{
  "d_model": 640,
  "n_head": 10,
  "d_mlp": 2560,
  "activation": "tanh_gelu",
  "norm_eps": 1e-06,
  "bias": "all",
  "init_std_qkv": 0.0246,
  "init_std_up": 0.0246,
  "dataset": "wikipedia_en"
}
Each number is 128 + 24 x the weight over the matrix's rms, rounded and kept within 0 to 255. Layers, rows and columns count from 0. Numbers have three digits each.

# layer 4 attention output (transposed), 640x640, rms 0.209, rows 520-563, columns 320-479
142135109146108126088105153148119165115141112092103167111139144113164116102165131127160122143109133096141090122143158131133072117113116130146075127164138133131142144128159136141170146119144117118100113146150160145168138168156127126129139122137157134117091129152086152088088131124130132109112143147130125140126101124147136139132156152150114111142122125125101123135124132131108150146113144154157149101114115150171125096180136125150155111147142122135117101122116128097133115112113153
102106130160118170136129128142106105139154109138130146134099148119141119110130141126183159157095131128154111166152153145110084149164100100142124151119162152135113130101165123097151135180137141098148148129133152105112164099118127169128150132132111170156135115123115154121117158103112130102122153098066095111110126139133164132120076148092131123128112177175138098142146183105112170107124113099129149097142136159140102110147121115092094139126082128143134135123119129170111150115130122
134121130113110092117127105074141119109127129119126141138116129096130127143140134125142152139141127151160115126146123114162131088159127137093148119155118140124089141144153142119137132104115091156142134152136127108116114174135122153121135127085125180162119141109164125116145115148121140137101103126090124115104105131094112106130123130152132173142103131091115113122162121138111129100132146125126164121134131121128107109104152139125152112145149127105116125110153100158116153132104146
131125146100100134124107117141148114112097145161170148138111157148134148081082157125141134132141106136174098132100158131082145100140144116154148132134151147116119117167134150111141131146096115146134130137122145135120147124137162125127175150083124144140153112162119126109123101141135116139102105148155118165126144145181142098104130152115147097160130146150143140160137133114107128116148142098131116103115149135093115109123133141164129122167134136152101156123159115149113112097112180
152119114107144112093123130128135152131162155125131125146154148120132108145130138093166114159154137102132141128108124129165141110106108135090154114120118166114123116111139121126160108084128128121129094132138159119110087172093120144155185122116137139148108126137150100128118092131114106118061153096125105160139119149141169121120165151106126106152146119110121132115090091139120110123150062145152170095131162090172138133124124131121124149133097134104137137141146130136121109151117138
106109119151112140158150136147141128101154113130149124141150110105119098117121131177128156136082106117127169131135093099135139157106166171081120151160157176125121133147133117142090110120120136166108130158108146118171160117114156136166162179121118149100111129115120113101086173113163095137122100127127132178072176109154182142135161127123173137135174083079101133124160149149162137078185124150102127158124136092124153107119126146130157129154093148115170085104098115156088125109162137
139097126139142094151181115093136127166066141188111147114135118097134149117086146115139134132125151130132112093130126138153102117151164152121149146129165110123100141091153132103117141110120147092109176143152106144144119130118174144110131159168122122123184106100132098149130130126128135103135113168117146093109136114120122108150090161123151146112146128106126115113149133146107138103157187111094093104150103164131105142126123129108104127162127114184130107152154147129150145126135103
145140121117148153102141099142100121101147141114121106147109150095151131135118117091129125142106141179125111126114124127131134157157146093119127099131118141097092101164159144125121110138134092168130122117148122111120147145117133138135112137105120105138140077145106127153155116132074104106106135138081157151141115125100120118189141153120178148136125134133148149104140120157157111099123139143125174154129151100127158159094106111134091143137116110104139101173086142094159116117158136
138115163169145077078142137128150141136103126112114166132092099163108092090099106140134114076164120125135150133135124123127124160118111143137154151115150116097147100121094129143142092146124088127141101086123096139102115139171118120111147142122122108144121150140145136202147121125184167135146117167110110128150079139126076093091160135118129161149117115161129174143127126139114124130121141126135131188149121113094099123145110143141146091111143132103147107097126164100135127094130132
138125120103110127094138140150086137174075148112077124090183102117153166147103099141154115120159127113091136150114128126139101113093125102122137129127118122126171109132113104130152112119134117112090166174163162108153106149116107107135118106118121109100120117126128119150133139127149138156159123111125097124132140117135115116183127140107117138121145091122116095129133138110118145141110132134111155129163122134157125119089159110142170100116131128099087107114123092094119117086147110
104157133131142121166139130114145142142163121141119130097143135104108112133099151113174107136128139124152157122111153103139144137177090121112165118120093150111139150128158115150144086136096123165149139156116095139149125130124146135124139133135110112100136119117115108161144119067146176152124166103123155135090113135120115123145128150141121137135132109113145125140107127144125130119152129122136146135103121089095114090130116140127124120116130123101151091129131086127090144120160144
162172121159162127161173136162106167108118152133147162141128116161130123109130146138088098144108133121097109132122135117110135144162147131120150112142128126116124158136141163177177126149128077148097113103132100141132153147156171114112126137109125093111118170149102127120147156122142108118154142121149130120141069144130102129114130101118122125132130142121108113110150114117116108119117122126134157189125092108130132146126145161142131101095111154132140124106134146104121137112118124
123187143117140146111126149142145157154162080124189126146123071119127119105133133114163165114085135133146142149161116124110139149126140111144130141151174115131119126094128150135093135123100098105077160152104093114136079119143137110136130199094129141133099136122120121147114155132126115121164105131096128080160103132095144128103085158117143114133115132124144122120138125138091118150138146116137092130125179118115112149094132176116087094128140111156080103155147126126107120099131090
126122107146144100143109138123118106129127113143098122123144119113119129089135111132143136139100153125124131126102130158137140083137124151133102122090110123154118119139128139140137150136137093106147148119155156111130091092098103138105133131130130114162118124113142115134116126118144109146170116153103103156122139121151153132089137133165114111170144124097126175126091123121117099152138158148149149099129136120123127141146142144108136093172131131108134129150140115127076154165177119
146112143120158147152171145094115123130140147177091116075124177098125157121093093108127114133139171117097144116093117123148105116150129122160138107102108127130130124161144103186119179127112097096108158111100153154162048134119116133120158097150152114152096106111154199142140148142153141125142114108147096110138178155148148172156135160115108120086123110154124094121143121086153128115125150111132167139118104162154155132109168123086111109098103146138143126123129156098157156144108114
183099095134127118131128107118148110130138160104126146139114101174119158137150147140125140112118154131099147152111158122103090127135121131156125146130111130093106120143146169145104091154122145154103117126128122125127109131134120141142147143149145137143102108155160140114160085144111116121125099157094109137148116175136172125089113112135094134154137130113117079131132121144094124132168103163151100129140078141130137177109137121105145111119168138113129155125132112135121096155169127
129122116134159143094146134104126141109107075128138097115123138087121175087152109101104149110141141103135124125160119138095117162170110104144156124118155136167162121114113143152160160150084147109140154127123135141143139111161137101120139158108118132144141152150103115127131120125090136155142097128106125127147109117111127138131097110131092125121097153117163153159135102121104124131135105153095160117124108138085093124151140081135125146113097128160111156141160090121106126125121076
085119123146133081128109110123127183100118090137177160119147092196104110155140162117119139177127111148206114161141132155116127149118110171109128134122131144076117093150111129124120144143129130113142125151185099175149154165114143182134129159114117112118187121113138125139104112099110133094095145109124144133124115109130132149112151110139143151120139175147128134128155071145077150136164067192121171109153109121127113139130132125154095153146160123138146109170112117091132146093117145
146125153072143104093079155154128126116139109127144128089109123115138159189134113115110115165121156104115155168112146148113118097150128165176174139092175152144096122080129103110125137185058107125140141095150142149119086136112123119079153111123090148101145114129134144102104134177111123095140172102110136124196140122133133138132124156114128118114086145135098111126122092143111137118135133119095153154121117113136140102100123136072152082145127159139134096141121140117114131125118088
148128098176125114138151131092156105131160149125102188122149109113177088133135109142136131125105132117128111130133152110124122176082124162093089130122107139118077148114107156161129109099153098114125089132171144150176185152095137111139124159132147132132138156155130123098138123130120079189111122127082154147133124179124101131148139103132094152122121144152143112121136092138126105140133169125138128128112112119113127097126108154154138135115192125137058109179112110145117121127105105
126129145137114140129133082101121138167128138154116128137133136146118140095120152121138127106112099168125093141158150140166148089150092149090084115109101139164138104123104155132147116175133101120134096124142155124155127155096182091119110139133123122127138147113155123138096121082099149159058148153140159110090079152118132122138117121151127183102141130113117139187186117151116144140128186137112139113121161114087117104132153160125127167112113150146139100154138162126127125170107145
153113049117171181126149072113105122123102121162131131115154155122172125135163150088151148160161115130113113168137124136140127137104130104140130146122121097116123179124114138086124157150113128158143151139135132165098103155141147156141125097144112128117161128145108097121110128151128139130168136127095114080129092148122136134140138100135139111138122131135140134167169096126136082150124122113155094126132147144110151109092121114101162147145151156097098161149150131131095094128108152
135133148144094103108120134143099126168121123109119127119120123113130118155125120134133107171098155123100115119124135150135124124134132076130132130124149140146132132139097141159136104140119156162117135153099127113136156109128124119148160090158131116121111117153107150145170122136147143107112161112122104141111162111125196159172087120117095131117141142107131116090155125092156110090131145140120114108104156104127101149142166132167116176129137112147156121159117117155098119142131133
148133125147094095126140113113078166102119122175147139127135132133130151087098122137157087136144139135122127149130105084141129117145141087111145105160099175091108120135127154122102180098121112179149095133134113096108107122154115132105119130131119126153132128173131080124121134098128125140156156148099150070087117110081121122120130120148166106146133116134109154136129126148146119143098117137121149133100140115132161061147087160121107092147151150081125125125108116116106107107106150
143130098129129105112166165096115172094141124154133125127128144119143062035142148097178104128103119123124085129084126105111141117136139137164139154136137123104115135139117118084156122122110089121143107130147124158106192110157121125139114093125133152112164111124080124164127121116199135171120120141131144113165078150067132113149148132109113134113120105099147164098107135135136099083094165116125149120130132120130119139148097156153149142140114142135127143061125100135092112146095124
170116094108115126168122164134064124104140110128146068157143143101130109107114138119112180148161158154146165134111115151116129118104137108124114154140136152166166143121147122144128120166095147122072165155061114084138111156140142134154177127150105111120095125159153094176149101107133107104089106101155101142107132132140103132091135133142132102151114114118160108116121141130117147126152131142136145118116156143129160062137138169142146147174108160140082123095129133130183131110124102
120098149097144142092114161144149113140161122121140162143107181051118139123160134127115110112114147119125100120148102126153115178162122124145104121133161129134109145138151111150096148137154113116142137118078113106133159103122095137075135121135115134151160122125111128098117149124135112150138096137140077121148134143128165085121115112117114134065162122178109141132133123080098127155128130156140129124178131126124176117078104113101152144127116107119133091104092145158121174127173147
125122148145118114106119138166115153080079095150114125120160105146138147111139106138088096103158138136126119094149090139127122131153126161105135109132120141144129135139164167105139130105145115149091114098154126122119155187120105147114129144118108126155135145130112123111117134096118131106175133120132115096123101155129126109142110146132130166138148151131100131147148159098115123079138168176101128137115141137119129108148170153144101130171130163136135117149108133141151123156135123
111108154083125122126155122163147115126127120114140113095090117090091127123155110121153103110113139145156128118142171187109168114142123151129105115139124106125130156157117080172116125103097126133105138112126126125099135166147124135098109188131144114143127134110110138150161122157107115149130138132116098105133077130138160107144115153109128167110172148097076186116142103153160080148132151122098144107123088144145162143092127107104123109119150126104118149125083112149119091103129120
110111148077162124144147111140111121164127142189080118169168094069155139113115129094169150132119124160118142123156122094160123124120134137128104118107109121141133122144161133114110144153112153140130166120135144088141144119135144100084117127144142107133105124130129146131114105143123130126132110103095121158103153091127169076161090144124146118145142106102141101163120193124123168101153137092147116116132159133128134145111109111160154134171123127130131151157104152122146115148167131
139106148137118180122150143166140141127091106123110145110101145147106126161117135106117118123143121105119127115116136145158119130135135110153159143131190126171119136119184161118172133144137142125098140170128132101147110125127125111111205124127118123154123123110112135141143120101165148120129134113161107085139156101134118093115091092146125138140139133119131121143104100152185097097150141122121072116127158124156113134083132091139135141139115113146116178122151110127136151143146107
111124122111124111126104143104137136115194143134123127143162089115171128077136104109137105145165123115138149134116141124114142127098111136080125115132123128094125138121093115138105151084159085171128089175127176110137082143123154129095139146156131143142102138078156116133128114164131087160086125139142141127153104088145134107152149135114131184100146148180179107142150139093108122099130146126128150145096145101137124142132135097172131206144137127076168138124109129129125125096134107
126152104126107156127124151131164107144146134134144134135085120121088132137140106108104089156110126116114103103121132152122138120137120116109159122118104123122138135151105157145135182142107136134154110128092127086157137110090154104119108127153148167107128109173103137107150141138153102116121132173105163149188101119164103145078125155103166096104140088138130106131108155100112142135132148115130116111114154100145109076128134165120123131138113097082094156128115126172117105098159111
138110132112121136107144153112150083133144122151105122127142124088145101144080118144119113133090164137156159175143099122106060106120125090118120108095115161109145123157159119133137149127121121090107149128146150134148128129163146104137124112139134155127100126130103104109121128127117142092077104133134129132127180121144112131148150136111119131130160160129107103166119159130085140112123127131144123118117141139167120134115116132108150119071136096138148151123134131133123132119114123
139116143110107116074173123104192124190079106116126125120110115153129152126096105106105117116126129118132116158149129095159153173151119098152137166139127137132138151134141122147134143149091148114116113138134133142168131088126147130110172098113163121129154125161099109154151135150129168141122109144129113111125090132119108114122146093129109158123128093105072144102153103127141121128108145140135133146086138111103104106101147120105099101100125156085142115120134155108081125159106131
131135108143147133145159144134154135131140160096137129139162166140134106116128099127120096133093140146121141107161136149126134170115132114154116099106099092120117114085163160133091096129133111142129114136149146125120106122141122110108123137133120111141164124136130130123111121127139129145125115102140111161138100122126106093142170113135125111096114127146109095135163168109141106114127081134113119113155154146134125137128111145172127112130093103127169127144088124144111167192099120
176130111160137164113148135117122123127130122105124103150137107126123162093098124110118103154129079170136149116145145146113123121125120163129132134137149132091147127138136149116141089145109139119160177133107103142127112142132109151134118126084122136169135092151143145146117125099096114117128119118086121103145130150110156142095152147125127136130137158119130073138102138108111137103161128131084152154134141128152107103117146124118147135175116090147142130149076135111158139126123165
105116125140111126152156127129110103108122147126133126121091139121088161123093115147105119135125136126163137124140107102082131126111144131118122122093161143090128115144091131124137138109131151085113153178112107131121164096088113141111160098104133111167130148151117129112144101123127135146137116164121141113131101121108162094123082171092128141155114139111120100136168141147142163167148113184141133124110157170153104144068119119147086125144158081141120141125110140160196151076116124
120112147116136116161133156124127125114112113126120071153172110131121151134141128148126144141158136116154092121122135097137137088116133145147136139101141130126141101123106134144126128119128130111126131126119137139095140115096172181147128072160171124104147109137134140109135101115112138142136106094122108123138131105154137102118113128144179124113097100130121104088104143131126148137161114093097129132191114116162134121117117108162096111137123118116142127124089110137110108121094089
119119124117167132124159145137089123133112109106130107105127148133093151112125146099113108154174118141137071112154134115168144147104106100101147125133123134132119088165144126116109173086105122148126092143146105134132160117106098129146143111107152137124116123127106128155157128143106166116126153111118138101121122102167098125159112125140150141132112094152159146093137104110120108140140165140118135111125095134133136135129116094119129147173109149120084142120127123122174142113116132
121147154159131112111129107136125144084119094116111095104133135144089144181126192117102147176125130113127121125131116121136109170103156125150104103128159098149130111126179165137134119135098152105114133131131140122133132157137126134113130139127117144129136124152123139142161114147130121165138102116118099112160133136141099106158121182125114114142130127152140117131163113153160094138096148094122111145104104107112137128095146108060134093119133137126136148122117147143130159127107140
102105138119082127115180128109128157127156114127122140115144118118141107107149161092119079121113151163129143149140146121104139167107101112143161149145103110120127070107123156157153109158114120158141143096118095160141128098125120159138140090151151137112149137147130096144137160158122134146142137136160118131073133139112071157117135172079114165105096112149139164156133104145145116118098170131105151129116123122137159099174124138132157141112114158119151098124096152122166157092096182
105173142165139140102081127133147115154131117142130125136125088140139118134094085126141163073123140102082148137126112131139183150094132107124153139161132120110133121110107138124129166127119139154135119109110145077158100121117156149091119118136135142169096089151144148111155130147142141174108149139106155156122156136119125143164122126156088140137113134124118093138112161130122149104129190168103179112151139136085126126157106126139117162163141134110156149120128093103119167141118186
138102144150107116117132132144112113120102123117093071143157134147141116120109106115176101137159164129114129127114070103118158148148154119127147115157117134175122156097111110059094151139140096165085119123155108170103131131123093090085106142091124145109146111126106142124163118111112113130137125130139134132088104117110135099145112131168103185126132138121152177175118103128132127123140111129139143124146141114127124146173099118101094122108130164099139147134109134148145150095107133
# layer 4 attention value, 640x640, rms 0.0204, rows 521-564, columns 320-479
138116093105136105134095152085173137133103116151142158136125129131095169149124110139112088105139134124102125128142118153163129102070133173153130108184076107148128117126134146157135132140183117166142131109109201132136142163123090103148069148154110120098114111105096130137130132144157139143096145134180107132141162114108121097113158150099147133119135164127118118127127144112160116148124155121129099112149129109145144145141100131134165111151121092103148096115142130127099116132078171
141146120103162161129098134172127098131132121135135119143116173128113142099143122112104159159143118134112106149101123173092133145120101119117172117106139093102147110156126160110094149150115117141107138086106124108110141118123106182113128124141125107110124150140139143120096149121144091114087143120142116098127130120138140135135118138092140128144158153172157166126096106148149150099147112161160101129103131152132182128179121134173106190112128161148131129137121149112159086107153116
104141121120142111169175094117115101136106152101175120113130116133117128107156104133142139158105148097179121115142166104182138177122144101110140135124172089150124139148128169148133136132174142120089121108102114124142097127141114118112116144177163126132106091110143106168071134163125094167123130149141113117111100114119137120116145136120075116103132107100168125126119141087127079151155133138085149103110087150186115109134116140138081161102111108117127139111139123088176161141106150
103196139116098157137104100112165111149120124099129127117115110106083136104131132137082178101120161144116108130103148130110078169118118084143111157135108136123116159162106127122119096169112113178156119127138102160099129074146099142116078114136120158083177061134136133090135158136188133102133138109120138135123132092091074165117169117144108103098154094132155120137132110104121148138105157125139092190155143157135144102116131151146166124150109127111144129129135129116177110080136122
111099100081136107144102103162096173157097118152153113137102133132137117157109144119144127106102168095056101128127121144095108121095140146164120103145136120100138126142133106134159121129115157124116111131101140133135117120159127115135105078161115105122153144132150114063152145146127127122147149121144160084110088126134115138136122119140129095114116130140127153141130136141112103147123131121117149122101103162109128123119075110165103100122138120121129099140139150096133104128118098
126148102177170086103114093129126133127205114055097095166096107125092148166113115152165136096169112127133124173112152136097125131126148131117105138147117157123142121165081158119162123113090118143163116107158169104082187153106141152113166142123130130123118145129128122149160152125088142149133107093106145125111088105126145094121126124153109134116161116117128119144113085111124110189129124143087116166124172142140128108114141104164155151101105146108116097147125093121173150148100203
121131125105094103133164133103123093120089101132139135126123156138095118117146092090157153134130134136124105126143091104132138137139114160145167159138147132118149146096152150139114085099098120119131144154120160190158102103116092117157122128138117128127067129111155188119111132134141175165155091126108131100103126141121164118123116144070080096125108089126112139112088112126124103138132128088128104124099118102119143108132164128153132123147136127091102114100131129115139121150115118
117162112101121148183118148125147139092138142133142107130139137101163154143139123107146115157102120099158099135111131106125131118117187147141127128122140114144147128135120122104160132149128172137156125129134097113132133142065110131129108115130135138142093132153119089100108143109100092105092114091171188107141163129116140163127145109141145106129125135093154088132119078114136119136119105132067142132106152112115135131166155132098156145124137131167134148127119094120090130124107160
074114122081135110140120130100144117110132126142113086107074159137099123148097128111106116156149120137157144078142115095111142123161112115087134129112153123131146153127118136133134122097102113145146098108148118139067153085114128132092157138122113133138156139129109156130114158146151112115107136135142176132135141141150119120125142123137115108136177173154188091083139103091143147118162134149099115105140137126133127128155119154112098127111147121166181128150139126141146097166116169
149111142118141117121138131123126111142114135123127172162167118171140178142107150119117124100150103151117147102120106109117136101168142146135106135173123106185105103138110134116101163128167143156157143070112124138123099129144089130116129091131088092121115125126181126082108120165078130115112103162121123113108179079114124134122127101116138119133142123136109094138107084090151160128121129134096102125084140171163160125158121149116113127139112137162133155131121124126142103134124104
136070124131116105112124141105111131156151089110129132117158144116124158136107110114179146083123106110159130131152118095095166119121089113147112164094100099148200111138097081097123124147124152126136110147153138146128103106143125171154130128137135175134168109115107082113119098104126100156146115132127143159120169156121142110142158121138107155112101127110137133125117125159116139134112119172134107129104129207088140169114091106096099128129173143151163150148107162132146107165107113
120095150178125111107131089106138126091122132104093162155111148139140161116117089142106082130149103132119115124099176121105136148143127140124149120123119146087144148139147136098199142114107128110140121141180167127153159103114140148123118110138119137159106107114165116140147120074158112109092156101171139160067129114122138108130134111132129156142146138129131107129120146170099085110139138124124141097115117168167135105137157150145165139124123149129170139094133167092116177137121115
149114138125116134116135100113096139131104151106124119122118151112160113124144128138138055116146141117151088116114081133111101116112133114081153134141101132115142103131120157097106118110092176153106126117118089152147133093193110109084118150105073151109124146143115121094122157144128141129124141143113115105147089088126130115133142108118160159144106125157122114152155091134105137186154157114136095128164078151118157133137144112187097121080148128141113131120114158141139148135092118
108139093105145146083151151112146158129130139127154134149132104140125092156108130154115132115121121120146123141166157124142138132083069109136150122135127129123117158078134141122093125099144142165104113120132115116137154129144123113116089094141129133104148119111103126108124087142096143155150139150131123143076160110138123103149135115128133130121126165142085119142133143140148136121148120126094110119153155080124129140154079135140158114158144150104111170106110133171102112123184149
063089164131155133151106183124145128175110119113131142138137143107143204065106118127171121118164104112147085103133120152179121161071115141093119140110084102148148119103144130128123150113113120143122119128093145117123121156116126130107143120128114147116172103114124139112133147115154123119159118149107167120125146096175139090160118138096114111126122117134147170122140133086093136123124128108143117121113167109119111109101146166158125125141124130103158100137114109146149134105121129
150112150154127122134118147179155165137123162149138129107168131164120143159109120167171110163114101116150128142097099132145141129150145093140123153088115124109119133138138135149129108111131143128118101133137189131124086121143149142189143110127118125168118124133132128117173053105137076121119113155121130123098128135127131107102129153141128107132115128122141111101122113133142111102129129113115118133124077112123131112125125156140158134160157114132190086119073136110145114155118150
136110092142144132174144137110127090164143157151091104092099102131089148100144082150166126111184128116111166144101129142133128102128172173128136098152108112144127101126171119159144080111137152160064134123080148096148134109157160133161115108111122083162106121138123087077119136129150112127138121137141095127132101138136109088140122129081134132124115110139100160124080122138145143132120135110137071130117165167138126127159100123166113110170131139124121139103168166188095135142138100
108085130195158165096136148053084154111112107134122144148107132110102098113143145133126141139134119149125134106147133142159140141136115133115134122120094096104138105110152161172110133108170126182096114149149117137093172159165150105173126107139138121178136126123097106098168093079150146094131103113134143117092175099136136126123132137127101160155142134132161071140125120134145150131129113127153089146145122138127111132151134100129156144126141111145153128137114151086157114154147117
084139135127119144123131081163117150115125101108143092155109139157120101113087128141143119121167107123161126168162132116128158128158144126152146116140113139125156149110175132112111142121116120106157157134117122090136118118106094125111122123105152097156121128102131131147079148157158111108114137143195128137138109107134142139095113137103167103090142143141122189118125189117151129137122110146123132077142108164110125114084170104143098149105097120155140150076123167109094126160148132
104140142126118072153106141135121135122075083086158112128142149105095110166140171100153113154148108128134193116114095071083111154127171138137116097155166152113141120170189128165095141122131145165138127123120091122113117128110114156117144131171123153113116107114112155136147121136144156140178116150126102113168096138088127127143117158118142119137120106127122145122115138102126118112100151093114106109098126091144113134137126119084130141084152116127163159119124113109123145128170113
149124148144079124141116139124158127113145164103158119116122100143083090143137125180106123108140143120151144098121134150137110137125109111119138130139118119149119112102131173149080091162148133118109091085169093082130128093128121146140129152122134153163150139139151144146131107103144134120132111120126088108126152129111138126132163150143129118151123188165131144074091119129119141133147139128101135117107110120110135115112129099125145092073119105136133149124123127140137161165129139
132097152101070117126100120128138140121134110166123088100148118074152179127138140130175154067119138107121137151101144101093139088091138139126136124119120105126148114105138105126157158099138144127100100101153094157156138122116106079139114173134138150121123134094106106161089139130155120167117104119117137113153113162142076132118181156163118101146113120123141091148122126157129127152122125148114111169141111111125142133113116154098105116138087134133117127115130103118152130139117135
127147152098149155116115112125140097165143122117154154100146113100154097162156103131125175108147128135106139145155143163142132129140122165172108140108143091136159108129100120138144086161117164103114100103127141144103127123135143140134149110120123089159132142094112130133112176128147128110125122126147087127170127153136124172147131105105081116079115105120186123133111144112126168120142101151126140109145164115137112139097149114145132139090132136107153121118144118161133148126148140
115134126111133157164136138132154108102123154087120096129120107143151146159111143154084179126150184139135132166149164132109121132124112137119116094141123146128120096138137124136138154131116133141119135099124119116127100175122123125124133146110141109142138137103122101127096150173127142123132130097126146145140125125103106140148129091140139121137133137142174103128130130121118126195136109093131132139108118080106140131141151112126107136116138148116160160136088141122153164121153123
101069136118125104108135116136191161131142138113109148118152124151152139130109166165116127102128130122092153088160144108114114128075106125123134114129143097114085125143118108141168147111170111160153104096160095119124102074141114141116076159116134129117148161136128124108188135121147117138141130093128183160077100095080111189158180127147120123153129112136116119171143144106151119081136118111165141147171117135123094172142115138148112200088132095084170145127164124129080126136145139
102138126168113131130122146146122157133086105114113131140149105151112125101131129138145118125112142127121163118133148153157084085127121127168105150132116171134140103126126169165145132147131107133109141122171175156113158122136138099147172126128124165150067136117097162107128144122114145097168135159069203136159136129142155110144111132123153168126124126115118122124128097188115172136146139097081079149114109140096118125144100124123110144139164110107146123129125116106161107136065112
101141107119144154133113096132127127118125150157094153094136103118113111141159119125144109161135135116148141152107151113144082132125159128172146107153170113091122122135133162135100142142075131130155113124076166111113093149140126143101115097119151141145096089157131103103128123128148100123152096096151127143166101137140112170131132148150179125094148123151169157127097109130097147169110162131132152141150101123114137111123108074131166149062136104107123119095138109109119118084157124
125155155154116168101119175197126121156105118169101126124134137118120152105082094129119135086097170136143080137127103138158159112135161145152100115115172120140145125139193167146118162126113129125128119150136113128142146125070157150129124136133120177137127138141143154118131139133143179117157112184154144122109157150114136153092112135139128109095126091125140094148108168081121142135086104132111086130133145082120073064157178116128169152142160119132148117167170137147102123144152139
129164140124121124146145140120097128114150115096144135112101151101111123144161112138103148118156130130123128116124196158137088141108133149158142105145133188091109124125128121188122157073151103150150116132105131126120101083151107130190126149137134144077132134163123152073122173128155128148121155164101131100122087173145076157118110121166109106126111138139141139154140109126144117154128141140150130154154128139130115113144127139115132138112135119134144127122144061134096140150128130
078102104091121080120114116105118162135123148147114165162155091141117142124158126114129127114086159142108097125140129133124127094122148105102137124149088094123119140153082099116103105130163134133132095146124106140102143160115109168114132128149125110092137123102150132120129134163081113121080098138091141144103135120157148140104146111154090157159132114168156145108095131125089106176144086158189128111102111081128133115132130190123161140112112132096111079175128156129087102149135138
159127129138097148112146146110115207139093114134105136112096137123106137137140114121114133123117142136113160142157117141173143114148107133192096149118138118156085135128153177136154112195110148093130142109124094126080097155110147092115139147130120109154130135175135168111103108134136149143165125113128094137090182203143147150101110174126152083155147165104100162132156138141141122172142123126104130138146109137113094121135134130104136127086085167137134125134133116131125110120081086
113159133131164130116108112133112169126146139149120150109136167122191120126120126158149152129161116114140160124131071137131160141104109086127138131146169148115102110115160107106094077125099137141124132161164142148149150154140173177138157122094140129145103116122122095134151105127132127165138144090135122112114138166102123091185106133133126122149072111106132122156148089143136080159164126083128174129154125157102098118156137123164115127128118125117115132130157130094133126148115139
143139114137110131146166102144090157139117128091126118133126121151138156136162127158160111076112129138080119127157162099112183120154151163133148124132088127161125124102078107167095122121128066096157125118161152113073124159124128116126106120148140086131145130113145158127115141126119109120148156097127108162131082155138122148148100125118117143130095109125154107093132127123160094129102171127152143109115101130093121118150125109173119151167132162092110074137127136154155106132113130
139137133141176159150120107132134126121137149151104080152143112132129133129152130155153150142131119149136137145116126157123142126144141147128075106128140091146136122140110158111120135126130136153148130163135155136115151167141145125150117157124114129091126155072111118106126121088131116080109124102172186132131145134137122132134132157144120096099147173166149137112132147133122121090169091104104119127119125125147115098125097152127166105112135160150126102107130099149144148084156112
099120119107136102093141088135149175122118083163092129120127110116162118152127126139105141080149129132117146162117140110116094134146085160129154179130151122160100129160100132162152153133151101131141120102134106154114158123127161121139136091130133154151124155154114116130141158143093164123164117132090137109105149111125165112122129150143119115164102126172105131108112110141136103146138173130192152132142113139141111140105185131107123151121112133108116122153118142137135128125152132
120136139106142125129130121133109127118140149101140122112102100129108147144175146122116125126127147140142078123138113132172128156103138091151138138104101151141148119115136154119129133162163116106154124100126131126097138109099159082125140151131142121098139185110128114140119119115129168137125161153108122175160124138139133136116146110091128117078104151117141098095163117150146093106113143133136136098139096124113146184161127127108119106098125139150115151104152120127100102114129154
174182157135141127134113094113108111152121143116119147140157145125164085123142132165159101131110145131114119108139092117128114129124091112154139099114105106141173157099147099117123100135146111138126116136106135124130121130141092167104110195120135125141133118102101101128143134116153126151120116117113127151129160148131120149117141110119130150108108127111107092143144131111100114142119163102131105123115121126122130093149077120097145130168104165070112121183162144111086114157118110
151118105154124125101130130136152140126126161114127130129118116117156109138109089104081106139143104107121165088142140149121089134121105118148129126105102124097118101139153089138138084130134161150116121093127143129133123123121090095111100186124073136151104141126122131155133104097120127142079097131094142100128101131129185159113105124124090117135092127097185144110158087145102110130100123102159098135107158151128084141084146148121133143115110123119115108154156127147100143139175132
121157116140116096104120140106144147113169137128143069146138156130141148153127117133151143107108156135158147139096111116113126084109114166147135117120166102104103150121095135136135120114104121098112150144141166085105120142114119149128109156170113134101119151162125193114114117153102099108157109133131137123114099155109083148106147142154102128114107148107125105132104163131112120136132112140115137166114103085110135093125116086101167074114116105115123137119110127131118155124134104
160127119096110145115157179105114101139115111180146151140134135114125149127141104143129097124115129130097126142117132175092108138154089083145126106133118095091115136108124127138115138142131106163126118145141118151087096128112129121132192127146143107112124117098121120100133149132121100100160162101156136139123136127161127160144103139130098133146110139138116145141145138104120150108193116151120141121134148113109114109135159163125153133119122178109100111165116167093149109115143133
116150119155128114143097140104148119138106149130109127116082126117148094181103108146113153107134159099119125125135094122137123102148156134136142130110133091090130152192126134092099156102141129138101126170122147123111109214148143125128156111086144107129141121097138109120135110086124113130078124153125153133182158149138151084144201116163129114164136128126125094118145162069099139104168161137104082119122128095118113131126156097123143115127135160131109142103093110161121156142137132
111088137136091146116194138127147126096108131103135122169135131117134117160130151140110124157155151119159115096142109117137119134119133114156119123074128121096114131160135088082151142119163130084093118150128140141062117102119155116135168143105106117119125151134145084151124120115142112140092128110133097111127110123098154109101108134116125119103144099151184135120108094119163122133151117162123104105119154094141120157103122168143135090082126127105057106101103125132154127160130108
111126151099100151152163155102104124126131107153118166117163123114106117139159166126107142102115111123122118120135148116162113121118087121134115147141109081083122104132115155205159115120150137111180107129124115068124072111138127136149155160153106142133149136151133133142146144163129157135113112152112148121140089143128119140122075126121159067100128135136172127133136133131111121115119140126148097143117125115122131118099117117119159149095108136142118158102151109117120139154145097
133113127141141146138144124113100154134156106075116124129129132140142098178147156096079147118120134159079153133165154147111109131123115135134114135129117091121180167108173116097118073144084128081119110122103117142139118136086136089102096154116141131129121149128123099137127114130132125126134126131118159132118122123146107122135150115134134139113133141144099128107153095161124104158117118119157105132090131114160123134097153136134116102113116157138123105138105129154132116125105160